python train.py --num_hidden_layers=10 --intermediate_size=768 --hidden_act="squared_relu" --norm="rmsnorm" --qk_norm=true --bias="none" --optimizer="muon_variant" --final_lr_fraction=0.02 --batch_tokens=[16384, 32768, 49152] --max_seq_len=256 --doc_mask=true --train_tokens=150700000 --dataset="wikipedia_en"
Each number is 128 + 32 x the weight over the matrix's rms, rounded and kept within 0 to 255. Layers, rows and columns count from 0. Numbers have three digits each.

# down: layer 2 MLP down (transposed), 768x128, rms 0.238, rows 33-212, columns 96-127
# up: layer 2 MLP up, 768x128, rms 0.27, rows 34-213, columns 96-127
down33:186129056174124139110113153104076192153176176117102202129108068119084159090178135140126161121084
up34:179182153171000055167172144143131152131046140132123105076170090090184189070204139190125066098147
down34:124183073174149125095130148171119151180138117124155105079084083107145133161090153122190111125124
up35:102105118117148125117123134142106125158116108143138113121098126134119112151132116150128112138107
down35:152137107133147138136157147123137117120110111100125133113108144093148109130127154109105154139129
up36:095132108131071124147135149100110114128085128190113159142115128146122135159082183179100102104188
down36:193212118152025187123126144148147180121124151115091149160094100078157157167104173095137120046141
up37:071143179140178109130091077137139105097135093160151191112088179074159148144091107121101134105122
down37:119125255182159100137151145215118080072087109082093145120087181074098137169128170103182115174165
up38:092143138121124113130111127143110147154135119142115133140153145126137130122146138128137136145112
down38:112137122162135130160097133117126155157116121157127127161132120139146117116138120115112110103104
up39:074100160140129140158085130142219136115098134098105147171145138160112090127101138108129143124121
down39:099196124130101133114059168104104166174136125161191140104091123174171153125174119127156108070118
up40:175132152150107116106179117094162195145091130062093053166138100168099178184086140142150089217193
down40:078102146155116164171157147097133128131096129138150181155130150128131156153167136122161162056105
up41:093117116121131093100138159102122138139120118170144105187119115124105149094115117130148119158136
down41:167066162147098151165145093117141150192163127136178170179135124119140101136117112129113111120171
up42:127124121117069046165135160031126096115096119109162102129142178107078119148132096113187078081161
down42:173074103117153124080182206126120214069140147094114122124193130151056093031185109152102156133169
up43:153147220133128083122124143183162159176109238118119140115139161152107118125109118206080139099181
down43:069176130158200165136133121106065134165152111109188157126117135151129128101060173088098113192144
up44:097145118135121108156166099101166147149138121157131103166120145152119156142179136114173095127147
down44:136147165167083145127128161197139136115158105109091137139104115186150161156131153151085114138157
up45:102124119157109131141089106135120115123124166168152110120116148108136136129113135153158120113084
down45:114146124189160135134153145143170133155154125102105190117070086109117207133149149169068121180122
up46:192126105146083157140117141163154113097095134127102182152134122122146167114096121152092120087102
down46:164175060095154148128096072162145189157052074150167172138188129138110153165131118135086136117172
up47:161169165171125201207224110051151138120108112149109138124139094182135116124102054101203145213187
down47:148146143133086186090185159141099170107141155148065155126128165112149129170153159233090073095114
up48:105097134139123129162097127168154051154101111127162135111125181114092127160117120094153065102061
down48:152130160108135134142076115190203119196129071112080080128126105133086140107081107096207058093115
up49:149152105146093082197122149195093138104122059040058168231118119180181117065103142134067180145151
down49:145129104101049166208162166124121097108113150176161199111100109059130135120089122098120127124080
up50:166142105111080155167151125089096170161126157144084136146137080086131146166092116123175128091127
down50:180119111150081088143083151140026145109142113080184147122164095178132103145117096101222125130112
up51:102098163119100139144174109129138171121158099166185089095138181039122141202165099123160130139087
down51:182130158113088159130106077132084053074141132108131153183157056164125080125133176133186144138087
up52:096115104128108121116113098134177156103126144050108159142195130165166116135109150107085067181072
down52:096121138111135166159153126133071138238114118159228145155097175080123129157111148130127144101154
up53:100135119138128134139078081081107153126184154141145139139101092130112116126130146153162136069129
down53:187129157082083070147147029123138109141088074109168039118185089145093105107141152148092113077134
up54:119040120208171146189183193160179116240149040141162132073171050221136162103158078188210102104180
down54:110086117190100090132157096184159107121104185070093145127040155152108076086136123092060140152075
up55:127130127173122094144193179153164167147123106095090101098111125156060094128154153181175135159111
down55:126109115083100101156120106072104085081064188042069088116152136141137101078124112163105152152121
up56:107074127158133091144085092152065182102082108124189162153124185149091180059093131128115163107166
down56:041093165180111137114150158115093115120111169108083162134117148101102190132116150130104139140142
up57:143141123146105112115152121141104137113112147133127104125119109121121108110140126121159131142100
down57:114155123164131116103138132144146126120172126119153135130141170117168065103120087159091115154154
up58:081100101144094158123133139135125112128156092076132066101191138132125066161132069159131087091126
down58:168114099139109180089164109113136113156056108177118112173097140107183134095132169127153179084169
up59:070137180170077092212183059101202111110124087098098117158142129199075044108073185125094103130080
down59:149096128122106123104123170159128160090147104183196092148090179140142168112110123152104076195114
up60:165125121125150122166119127151106110113163149122150132151133126136152109138113123143125138097111
down60:126104189154132120143107107098154179118142138123116108109115117210128121147142099107096119121088
up61:158109160122090050150104136120177152152120123129157129087129145132145164147185150100123118079167
down61:105118133089084120071163141146138113111100164109159129140145108086123104103090201120114117149117
up62:132158191089168129154092145180149100084214241196171136174123150129187083119135126133181119127180
down62:105100140143129127086164124181087115194131109190127084102127114070132115118157013084105184117080
up63:099129132115059105138205077089141183119155097102164216090164159159143114130112193110157179136027
down63:152149186068136157169101085117132049137156108149138092116110131152126090162191143082117098139137
up64:082174125162157077118119180108125120151180162105152117133097130113150118106114108107132078099125
down64:172121138078176091128120097142077105112138109102195138111188116168139126082118154133115171091112
up65:034072082158117113189126097177149235105039146172134077153136087172070098108118064155103099107210
down65:113181077169116113100093139130162162114085095186139083126056118109144083179134146068074104132216
up66:132154120121091115118126129104134156131155165145135096122088139098186092152103077107128128146125
down66:149134107131144152143163131134082107141158071103106080135124130141173140112155145136153118134150
up67:107106143109109146157148081102065086135104138104105086172128152131131113129111141120113170127076
down67:142135180119158120164129102120090094171135057056057083153099125125094197108164158188097161092143
up68:161114178121127120103128127128129146140137128130130109118118126110131138127113108131137139115092
down68:146144142142072149077117112121084130089073089085157138174095157143109114121126143105102131146127
up69:149082151125039077141125110132076107126085116149166218147124141154157123106132185106104108089105
down69:195110143137062100113130142212095123128106135061188091094151199185131145085090119126120116152119
up70:144131125098107112119105086135112118145151165124083157108171105059134123113206111116130078105051
down70:122082178067109115119108107100164143096110117091115174160144102102151149127113090115085091080088
up71:099126108130142139136110121120115130129128148118144113110092114111118126141122112147130156117141
down71:080128144140118080108172133163138116136120131104117158108109130168142092098149110132110133126132
up72:115199127148145147083153087142182194138138131125132073144139151110147078131093114135159119169114
down72:134190143138152166139093055111129111169165082109129133134167129127137097105094126109130112151093
up73:128121140162150149143125108092111147170130099126115096119145134108145119144143118146157137126110
down73:095109154159167097083154096135096110139127116122107139129125110130110136141083126153062106126130
up74:090136171130130115128115134122120153143108113139125138140100103081159105155161117137167145132093
down74:039088086137155138128149141105066183208105138198133114142160155069096171109067140165031153162133
up75:082130108096144124182079143093156169150118104136141070131111105163148113137120081132167122098103
down75:189130099145060110151103141173124144148143092072117159040138155157123178089163142138149098153118
up76:099129080142196115116121091147137154138130157105140131122129096077120112167109130198116142102117
down76:133179164119134127120135110148153060118153164180167125082131147159128179158156151082130153150104
up77:119123152146129139124124168103129162154119167113123133165169130107099104178112129162109148159131
down77:136112116123152204169103149148086132133203072121146157101118103119102158169098138103099191121135
up78:111224092111106144084133114092116180154151113076171170161081108128171120135151160098140152103093
down78:164191130127169138136149149123147133201149136177129143175126130113085172158192188083071138135157
up79:128106108122134120124132112135126132120126131123117131126117140134152106145132130129143128121134
down79:125135127122101139131128110142124146117115127161106111151123126143121143136098146116135137126130
up80:033125094123191132104090129116160159062064127155100067205095163144116118162092145117084107146160
down80:124144147141089106077161151135158157126226051134116091156171094132138110091157072109071165119138
up81:146182133133133152140135084157172082104138158130125083116128109122067163166123163108157117135121
down81:132145160109107110116169108123160131116134114090180028124142135167092154129111148080107112172134
up82:130116111123136130131126134132129141137133131131130130108124128121117119129137122120138121125117
down82:117120124127130138128137136122122121139121134111124136111138141113126129137125137136114122134146
up83:133125111153127100074158146119150113102143184155152083101102077177120124107149102168164181073123
down83:164166178160171175131106193143160103101065082166076120070106096107092116153197118131117195087142
up84:130139153087198117159078119141166175127098198150111120118112127104127083134147060053050168176149
down84:112165145121120100255146162108126088080103100114167118124105104129162154121132189155133114121139
up85:102128134174172097165113146119118091151110151150190111111111148094150087154128139110152120167139
down85:139124121143157117150112202170168097154146120070136112168087131104065113093125168163099158142139
up86:110122117127088127134125131095152148133139127153156109127102116146145162109140115109146119114066
down86:096158130128140135121107111105143151143110109136076133172141154155129143158087174117086141095125
up87:084153166145131138124162091105136096107111137111049106166135161127118160094099156170127140201124
down87:142171091106128155130185146190134159119183049118169133151135088101088182120138130153167125250107
up88:112064140130173132180081100140123168081137097142096000151113207161159149111231145088115124094064
down88:103140170132095110130184148113221056052119049076142106144057122091157104097172122100146191088100
up89:107152116105126123134117122113083121138107157146124142164096110159119058132121121157144159078099
down89:107099148105117178111191142122135092107160156110151102118080096050156151131153143137204156147108
up90:120204119104091140088162074183092100070126094110141082164097184091108143209220069150142141156118
down90:120101165164132083114112133152029158173167155154137144141160070142102123095102143130143102178204
up91:104111102129135132110131134105113129124121149112123092125109131108122174133112099128184110105102
down91:119140124132116138101138126132125112126121113124141103124134128129134129140139123131101124171139
up92:103147145126129076122219092114121212179157082134073156150136132102118039114116160122117177169091
down92:142161099109093166163082152099100159145101076211082189132154123151165132161184102057085111152208
up93:098092150125134121120112142123116136136123109136151123118130119091170130146126132148147121090082
down93:177170125071114108075145096151147137079122123097115080148130112093093104128115176179196101150088
up94:126125123154117100122127076133127155120126117149146096115160151126124166161149092133162096127089
down94:138087145100157185111133088103150155126144126141161099158086106098087112124116131139172155119100
up95:129153108102150091136137114110106173088124150103127082122166131139148121049121100156112090165197
down95:149086104101084097140126170138066113123131079135126095060125087161105101084160157118100085173098
up96:128176144112119115085128147068166127147119110143185156092124121159200211081149103131143116183151
down96:126171176080091142211091120094084133194135072170085120089126165132088178122081135117104086114073
up97:103106095091114207172163175159108207103104162124127053143062136078100168113076113159089110100146
down97:157134133088109118160115188199130075075160140116098121065118172103137101209105165132133150152154
up98:120120099134077092079177125087128119102088120146085139077182116147152150097127125091182135106088
down98:119119147104044169097083096161094138127162097111124135094129049127099117133147127103099149144188
up99:094106121117135132102138130102102130121122112113139112122126131100145158119116106149147090099095
down99:142079154157106156137203088142150138107148164129081124124173124119126097147118149113170146088142
up100:112121049091172102137180137139158062087141135101101134166096166129193099052098183099161082158117
down100:096063209094145113120172093082039103182039087127087124161140110167135131148113095081099074188132
up101:098153137062171146190140100109107098119075205103097081182116164145131131076113093094105165118092
down101:089101147058085113158105096104109067163120088089151152120172142124163162145189141144133078128134
up102:091091160146069117174130146118149173116080109104114085116110147115183121101122124111141120065075
down102:129149148103138206112120146150173129107160104124110130117127112121132078115133099069140118099146
up103:138122190139129130104112123117125135113131127119088129120153132099100124159119111153120160165133
down103:112132147089074134171160098178089059185104080099151017156153042119158121146152095069126095146116
up104:196112165165098052147101037116191170122092129093096166108185108062130087074133194138074170098035
down104:118102107060130082111148144126133072175192081142118083116127142126092157165143102107076120117113
up105:159162096120200128211119112163110137081177101123173130063082108072116050150120109109149093193129
down105:142128159082125157138094044150109106125115123162109123040158112176140082103153101184090189114112
up106:145113115147146130100200111038132112130164160153175088153127141190120166190114159200114122109158
down106:083123162103139102070141126156120110122160144155144102161148201121168141111132136125165139102163
up107:122070083206127120090103099136178129174115099150118158154119074180148108210129137082140094090106
down107:180123124179089112061130132083132119151161143147113113138171120125119123122188117112096107156100
up108:137165171154180093195114178152131087076161112144179144216168093129115149114105095111149136213173
down108:199154133186208125107200100162117127170091073216137111098110082056151134126130093123138128114095
up109:176178130128092024128133155175048154144123092125148124171110141110152153098139156144157169100020
down109:096119170134152126100145157156114196151122133118156118097134132129047103168122125124111146129131
up110:138115140183134105102105154097115188105105133119105121150178086084204183190117191196137081146130
down110:142161171144101107141179056140124138179133124152086103102144097178112194116142149092091166173125
up111:086144189126070118119183173123096113084085135068066083134110082101107128072072127122124053088076
down111:133211108116182084114118120146168173150073074129194113109131060089109126169091135105060113060189
up112:062146155105149136119142088153127167149118144135149118140115141153153132154169149087176089106048
down112:114102085149107098165087040111124147197147120118111190163089150139033134141173092100115065151088
up113:095114111095138122131127121144123100154121130125124097112125123132115118155143122132137096111123
down113:142166119124101127161156127054135081129138094124089173114152143132117159150135109157173143168109
up114:076118115139154093087118095170143116077144112070113163124179091097096067235131150133078092188049
down114:115097087159077130129123101124112103121134107102116169095072163124127060123126116178123087151127
up115:095153131175115104128116105128101101121109125092133110178066089166107153150083185105138132105141
down115:172133134083128079137098166180158132188137122149152127189111169131136167145120135109108085210078
up116:132114139122077099115088154146105155087065117119134121093126151117132122185114111138141130138135
down116:198145163058094200131143220173115154093087143151129125117078110122117065175086163100179099134105
up117:100135079204114160135141088073076089172164191163168147144092209098120081097171219113087118127144
down117:128106187132118125129118128108087142168139177121100147111101074088204144126085130066150164138134
up118:127131124135110125122122121116118125138129106126125118138125136105127132141143118137146114120114
down118:148139135133147127136132130124128139142135131131132135127129129150139117123125134107136126134134
up119:123128138135124129134134109129127133134130128131113110138111131127128105153128128126147123111091
down119:120127142115115132118115122123163139098114129123119095133140117136115109131116131143129130098132
up120:093163095155114101169083152110186143134126184147136098125137185177118137079148104141117109115055
down120:154126142142192127143145151182067131155187095138149101076059088133132162156176109143157082110110
up121:115144140115137149154101115122129153140110110146155108136107110119129074116132115148135122121075
down121:121117086101103106145107151110134149108129137120112052066155137117126111133117100108150127116157
up122:179158105131195108087102152136075137167110089138155160111158123090184129147104118138105090117182
down122:171157084064119087119144145174050137180155130093179143068145118112097103108115080112110117141200
up123:113090127124122155085104137150086169145125125134151122101110115110129132140150159128151147125095
down123:101097132130146125133138127103124141135125161138172097128100065151125133167136078093104110161143
up124:107165196122040103232139071031090185107092156067151091099095095151119107141161156085144167051199
down124:067089145060087108093085118101158172043106124074208115092179106210180148105132143129162131139123
up125:069146111101208099125115146145141126097184179138186117090155139123113130140139094081155139090105
down125:129115160120073176162136105123145142172096055125152137064097144083074152079104161094135099128120
up126:080070129102149194222123087173136116102149133089101121161141129096149054143162110141047172174149
down126:134141136133106115117115129177133148150160160177108117102099103069169081146089114108097103085192
up127:096151074164092117158165170115089114151081058118089191145118088122175162113121141089160091095110
down127:155000128126047128132202157135166057129161098211104104097096084071107096068119058150149140140114
up128:115102111144095112174196095119147132146079145131108106137107131137123116128088125124149134117089
down128:085110129117146147128114115160124178117095144111149098109106113115112124144129166122128093163105
up129:136144129127149108133120161127122149143121106151134131133136118105121111143136129153121117102090
down129:136092104153116132119182139128113086121144142156141127087157114083138103141131104141142097173161
up130:120159131102137156118138142152096131129144155158144125147117123132136140152118123115137146085103
down130:167108133120118154153165072099168173124167088157118079147126169124158098149140170189136092150163
up131:122123115127127137127124124119139132137133137129133134136124134132134112138120118130133123133118
down131:150121118133130112131114133115124103120124131116128133128133141106136151122111133135126134118114
up132:047103144104222080199127167138099177163143089143140068084161147134065102145171143122119129136143
down132:125100149060160072132163094136091131135140098143117079135181120139111101058154153136076163133158
up133:170105072121132100125107139142167137160118110157072135111099139082123126160152162145151124157100
down133:169111145092057091150131179147142076122160121179117115089143160105118113132088130151073151188073
up134:184120124155067143099105128105111108075075133164103156135138139168072118069119113153111138092094
down134:156164126118120100126119165152109207113141189108093115107098130173117164146139118174095121157181
up135:090112123132119132177091139131131154119159139104196053132161123073148011112112108154089147118143
down135:107137157119146177104149119148101131076188093157148113156120174153180153121115180072112169092177
up136:108047136122135108122141123173089127088099107106152183082102118105141056107135103177186128187107
down136:139162166190067182107120160105153114133099071137134126093131158197131103076169081123128093194156
up137:151150102098039078173140179033122112128080091198133138118221156159099103084103084087176130034106
down137:117107131180166121084147125073127180118083106089176165090142122098163172132105128121144162105145
up138:103148124165126110163114152124109101161073142170142089066049066115114183138157116158081035100167
down138:142149156100178150038105122150143113147172119097144127142216184163099080182100146107055107148154
up139:109151111111119118125116133117116145133126132103139121117141141133117154142123113135155126138100
down139:137092142096159128108132113096137111096135123124096152166094076119133117133119141097148125094132
up140:115147141139160136083079136070115173139162140117188180068156111118103068223099138126164130116135
down140:166079119116146071069127152122091103199108154130164168126150134155126132125130124065177128061073
up141:123160132130180099079109155119158194098128149107124114119130134099123135153094139060105112154161
down141:190163148149165125128161117086097112178132095152114140171121104108192080153160069107118133151109
up142:136129123133127113129110134144121142126140121146116111118134120136145111114124108119144134113112
down142:112122109132110139118111124140117122108131132114147139117157153087092117112122118138127125128138
up143:125120146117123135129122113121098128126120173141151109156106141111139138134132091119137115136116
down143:127091142118116130087156152125116111142121135120142151144144135148132134109131131150131122137145
up144:062135165102160109127203098076097135143076156151113123127182126151146118075081073113109126093126
down144:153171143108115081124127160100105111086079180169084110130139134110145199104156108084082110145123
up145:120127125135132131124151151126124142144115122129136140114137128123136103120136134151134142129105
down145:127140101143136119127139114128127143112131125099108125128141121119106145160119118107127097113122
up146:130129123131144131130125114116139132135130140120121132123112134130138134123144109127148133140130
down146:124133118120129129119141122133111140127128127138121135115118120133111136145108126112142125120129
up147:116127167137112132131132202117178121150227197158109163113106171101168145111144148124182126125136
down147:130186117139098127137125111171076163115072085076132152118124075142090154157168167169134100135135
up148:135094099184114048103072135131126065143142224143113186169093133109135154103174113115171102150084
down148:092126055226155143127107131147114162106098118156129118109147131088113143175183165177108107141128
up149:126150117149132125206126150123147125117094127135108102145133107155114120135140157157168167140125
down149:117156176096182164136149114096097101117111064160131142139077097132127071142099124191133125190132
up150:137125115134135125136123134123130139128123136131128127134122128131125118125136139137131109125125
down150:126113132138141144131126129124129120132139138112127128135116126118119132140131125131110125132120
up151:123106125160137116154120098179092080119119094097153101128162104140077082168162110111103127071017
down151:127142105149066122124170096113066119157190068104180113135126127082069206108042147132153121127112
up152:112255134142104066123093104097045139165150104138045203082128068109139118133090201148142128073162
down152:148120143162117147147104179079107099137074080073106107098123080078069098124138138137123091164074
up153:024127153203146117065139203181125226131140182163155079085179173171127087120163144185160069147102
down153:148136006138101117138116031255119116085165123012157051148063047237075150113126186190040164041119
up154:135116107216166134167134078088179140098086158105137189099197165155110060069138078146137155111105
down154:158118121118131151140151171165100138187158107144150119065118079114076114107142136064084070108112
up155:132123090168065131150159130116141167080121077149109061091175172158110153129172116125083151074145
down155:153166084099140124162149085100110215141125119128184111031141166139128091059205159193117183092140
up156:122129131128124116127124120121127124123125137132131124115129120126130120120119131130146120125128
down156:126122124137113143126128137127130141127130133142127112133134116127125125129117130121112118122139
up157:139219140097229098142137112102154084097092179193076115118125146126145115145112102117126138069151
down157:158130194116098117135097126192070134086087140152096101091138109196119104188159105140095144079149
up158:131097129112122108164062145160135153184161139142118084111109078105159120159114122150131100139073
down158:150141088128122143110115129161131178129114127123089138103116182161122094100161121122111081176147
up159:140189131117220099251135126223216138110101128156108075126178105101113080115108082136098127121121
down159:163178115176171066111145140136177094136086173179099101171154062105126087101133109101107080083140
up160:079085126119148130144105175123063135143161150165143103146083100027165175148105135136204140129082
down160:124117153148089139168137053139216134128124138122137135103186100147163142072192133143142160130175
up161:139146135189137069078136140156071160180108128135186114184093163135144143118140043079090093104120
down161:196141100085075091087116123057131175145107142151138114130056137107067139173136118097086092119159
up162:083174112106115132042100151046132206132122112139140163086164151113134137093135138140112142071143
down162:170137140145097126095106103140120086072088043138061140169153133126156109092141188122116167121095
up163:108103197143069141153097098076147104100072157109143148156169217140164126063137152130159115058129
down163:087090149116145107141088083164135187146178133113118119134104099148118106105154130106085122157155
up164:183148137145197139151146125134204117073097133181096042127128096153109106095154127076111159066100
down164:124142182135187125094170127156102092149061156183118104184137131197131093173119093119162167113078
up165:120074134156104092109157140178135112097129103102094158188111131154106135082069092112086121156123
down165:152083195157154086094184107156119136181068133124105173112117153090088152081130070094091116148124
up166:077153135139129151128110177119121216150157143153079026116137136128124124189144181113138085074134
down166:134141147078100144091147093151150185142164112040136105077148161084106140105101157113101099170107
up167:151163170131102112050107252121133058091207069243217173124093171066142185110197089082181118129091
down167:142166112135175146120088169189162031086088124121102139130157100163118130142105128132132101178069
up168:141200147132213118153119121160172179123112182082080101087122114106115128162107142065192091153122
down168:186080121155148106183143168183163049126138076099116135154082162149137111129119121101152099105188
up169:113141126151120108118124131138114129133123142120128130122116135124110122150133135144137144133129
down169:142136148111121121127141125114114115142122113135149103146140145131155118124141115110114123122109
up170:157104104146175148061156158161108134102129176154141110100128105100164093119184114171164134131056
down170:138124079125052118082091111119097133170112119134152063175087090159133120117211079162126060131101
up171:120094134149154137109161086139216129152105132140071113134157109149136121120095131103160085181180
down171:118142129130165174103113139145156105154118170115131044138158137139131125111117127161080125092048
up172:143130144124134112146106140129146145139110112113144096108106108120147132121141136164133109133107
down172:140139118141099135130155101129120138122164127147126116156163137138102113141121090132102122107136
up173:143143157111111160133132126105151164118158127132120159111122201170107124095123116128126112105121
down173:162115137164124147165150098112135172188153131092142135160112090126168165090093083147078119178105
up174:111118145128228094122154165115141151162138087172135115123121163112167048086122169122197101172101
down174:138078196143147127101102147112114149126085086121146148136152084129048075087120171137152098124153
up175:114130136110099147131026156193135103131087157120140131134169177109153109157142144151087112185140
down175:137192125109106150122139128138123102182093115131174157129096137109087170136113113100095124092112
up176:114141127184118157194131170136118164175103132119114109108045118107092111133143141139186187122121
down176:148111073156139124106104166100112175195146146090104112129163151142102074159090112132132137088136
up177:134110111122119126122132113146137158130122127150147122120127140142144118156147135119121120131110
down177:144113114163124147133140112124101115136133130099112120123138126151098129129140095157105116132144
up178:143141128124212126144151116096209126086111142215090114044092082151128151140146095063181141144080
down178:140123108123107119186112113140146106101180146124101152145164111096181133115126100084114182148209
up179:129154131112172183079082106148145111128158220103210138094148195142128126177081166205103101202117
down179:121133136151131137119153156175071147073093095158087136145161098086061082128206107114136138178090
up180:055095179154141069146116105188168143182095110169082134191151178119090096093154059083150119124172
down180:150137104086185098145137074234160153071074105097094086183095144141184203127090115097049120165135
up181:093144139137138134143112109155122142147132120129150111103115112127111119132152118135178166117105
down181:116132108068080120133110128145107114133121163092098072161141126105102183144117143136129115125118
up182:072121123085084102109129097146103142128141124158147129118117146105146111141124113131181115128130
down182:055105112166125204186104159144111102159155093116202216092142080125028149189140127095044190082139
up183:115127132145141111139143127121114151143134130134142133116128123139127116137142127127134141138125
down183:125139107116122137126107152122131123143103136103126143133132128133109117111145135127112116148127
up184:129118132120124122115142131154118122141128153132138108125114141128124118141133098118138110121122
down184:097127093147137095126152103112135151123132111121145143116164141124103110137093118124149157150125
up185:114149133163154099115110118149110104145129147133136140147079059111149110123187104110123109121119
down185:121186119172134170099109102155171166143152109117057127125118106176069144149139092108040106167142
up186:143152164106147098123129129108115061115115112118140156080089158106145084122149140124138101111138
down186:161098131150107132165094191091113088112187073116082134145148197156103140144109123119044156051210
up187:143144107167130129153117117102131093112112166110173108083172142101141132179150146148136097164159
down187:123074133107117131183149070124031135199108123161086132097175161080116119138103066136102106136109
up188:117081193172130166102165180141156222200083110123012119134167176089092161181023115169146126156175
down188:133101119115079151084106097155091110131132168105111124109116180107116128080150209106098119146135
up189:123118202087130128130108086137140150161159150137156139139086145166122131154160169116118105093103
down189:119079192084129137157146089153142165160117122198193140115140122142083113109120183127109120115117
up190:127161118122148145156196143158208104138098153124106116189074181082105072098171199106145080178099
down190:114112107149136147175179123129138128172121122128175123151111161186050142169145102125070077134090
up191:093054088117199206124166101216175206121150146142136065177179184086076071121114148088071122182115
down191:093154076160110058154063121071076104144147122185187085092084049114096101107126125163197092120079
up192:130152116123089139109098173193082171132166162063103129142113088191108124112138138121119109107140
down192:186067092191121105162163130113159092135134086134145151189151129137116141192133054162111108156098
up193:125148141127102116140113125136127122131130118126112118142124144140141137117137109136153102128110
down193:134141130138103139130144120141117102145126110112148141089149104137127140149108145119135124128106
up194:096096195121138081077104130153142131204094092088105089160092044147123074175150164120111130085097
down194:119094152166114144088146160094156135163092158100188125135067125126121141147130122103104159123137
up195:114191127170126138149123105138128135165086167144075086090132106142074105138128114158130123095120
down195:154147078174106201178112110201109091157116115097095115152202107119184170185133101098129160149136
up196:098143108129111136117109110144133138115125181109122117120131181144128161163148089128144138098111
down196:088146099141131121157100139113120151040161109144192135128095107088091155157146142094121194084115
up197:145142131141137118110125155139127122138131123151120117131128120108133129138133133140128110134097
down197:123125116149123160133138114115128129100114127097120135141153127100126120123126099119105124126125
up198:115126129133135123132119133125132135137119142124130101130116125123118125140111134143129124122123
down198:148137114115125123129125127122159142113115122143143121142138157120138144128144136133136131116123
up199:107185079141122117117063088136090138148117084115128144132168125169132102133121090103114093083123
down199:195133122138128097073052112071135135194111149107068139118171091144084116111178089076074165070168
up200:111151137146113120106079150089167116171134140134170133105116116159057097141103099140145173157162
down200:153199091112100142162103174097175067108129107127169122064148093155096133152188107114154098173143
up201:101123116128110101136122109129122134161127121118114113132154129144134122156144115133122126132146
down201:115136140085143086158138126104132136133097140127131133104180122143160157126155143145129099121137
up202:125135133125134126126121120114132134129117143134126127149128133118132130126126108130121127141117
down202:122126122126118120120135111134118153119135104125115120138118126143118131123141142130116115114138
up203:119116136122139130120131135120124130126135132140124136115114139136128123143117126123128143131120
down203:137126127135116116113136127134137132139145134136118128126122124132137120107125139128125140143126
up204:110124107119079155139148127117203124082087141202123169133059098117098168108069125122123112073105
down204:133141081142154145127109080136133093091177100117177159088052123039137143170104158083142123178178
up205:126094157105089185109088109093140143110162148171143115117156194064215099118116207143109113051193
down205:078125127149111088066117176133170064165094108093133156119072099095064171121138133106114120154171
up206:130130126138118135127108117125117146130127127129128124129138135130134133142126137135146131125128
down206:127115116136134118118120141129120118139125127129126126124114128147135124119131119131115133129123
up207:134148100150163089114084134125077081140179139099164104088117083129107129142159065058173104052087
down207:115167120133116136138112143132142115076107128117124182146108146106113074133112079107065180113128
up208:177141158160137103127128076176103143112089121164040083133140080112117103121132121145139106172087
down208:098134123134161112102117120116075136095192149124113141090099135146125055079172125108125098155092
up209:138116125145137148112114134120124134109103148157124115136112138109132132139122135145116146117098
down209:123104091108117162115120125120135137117124107127135137119145126119127169122135130134134111127122
up210:197165216121088158134102196150106121174114095120161139124117194063181137121141157147121197180166
down210:184098105139132110159120120202163114129195161126216196059096150125150106188086121158150098146098
up211:137127093137169137123095072158191146159109133167124072153197141151104097115198059117143141150187
down211:115086046147173133158162107140116124119160101170087107156097138173150143134146059096088106139168
up212:122153152084126149168048169046150136158088147140154179128163083109128090097058124095090161114170
down212:112098151129123049146149140095104064150146158082153190015106125151097194198072130101110069143132
up213:130132166133160097101084133150156090118104157159124145094095097121213155093116163121120137110128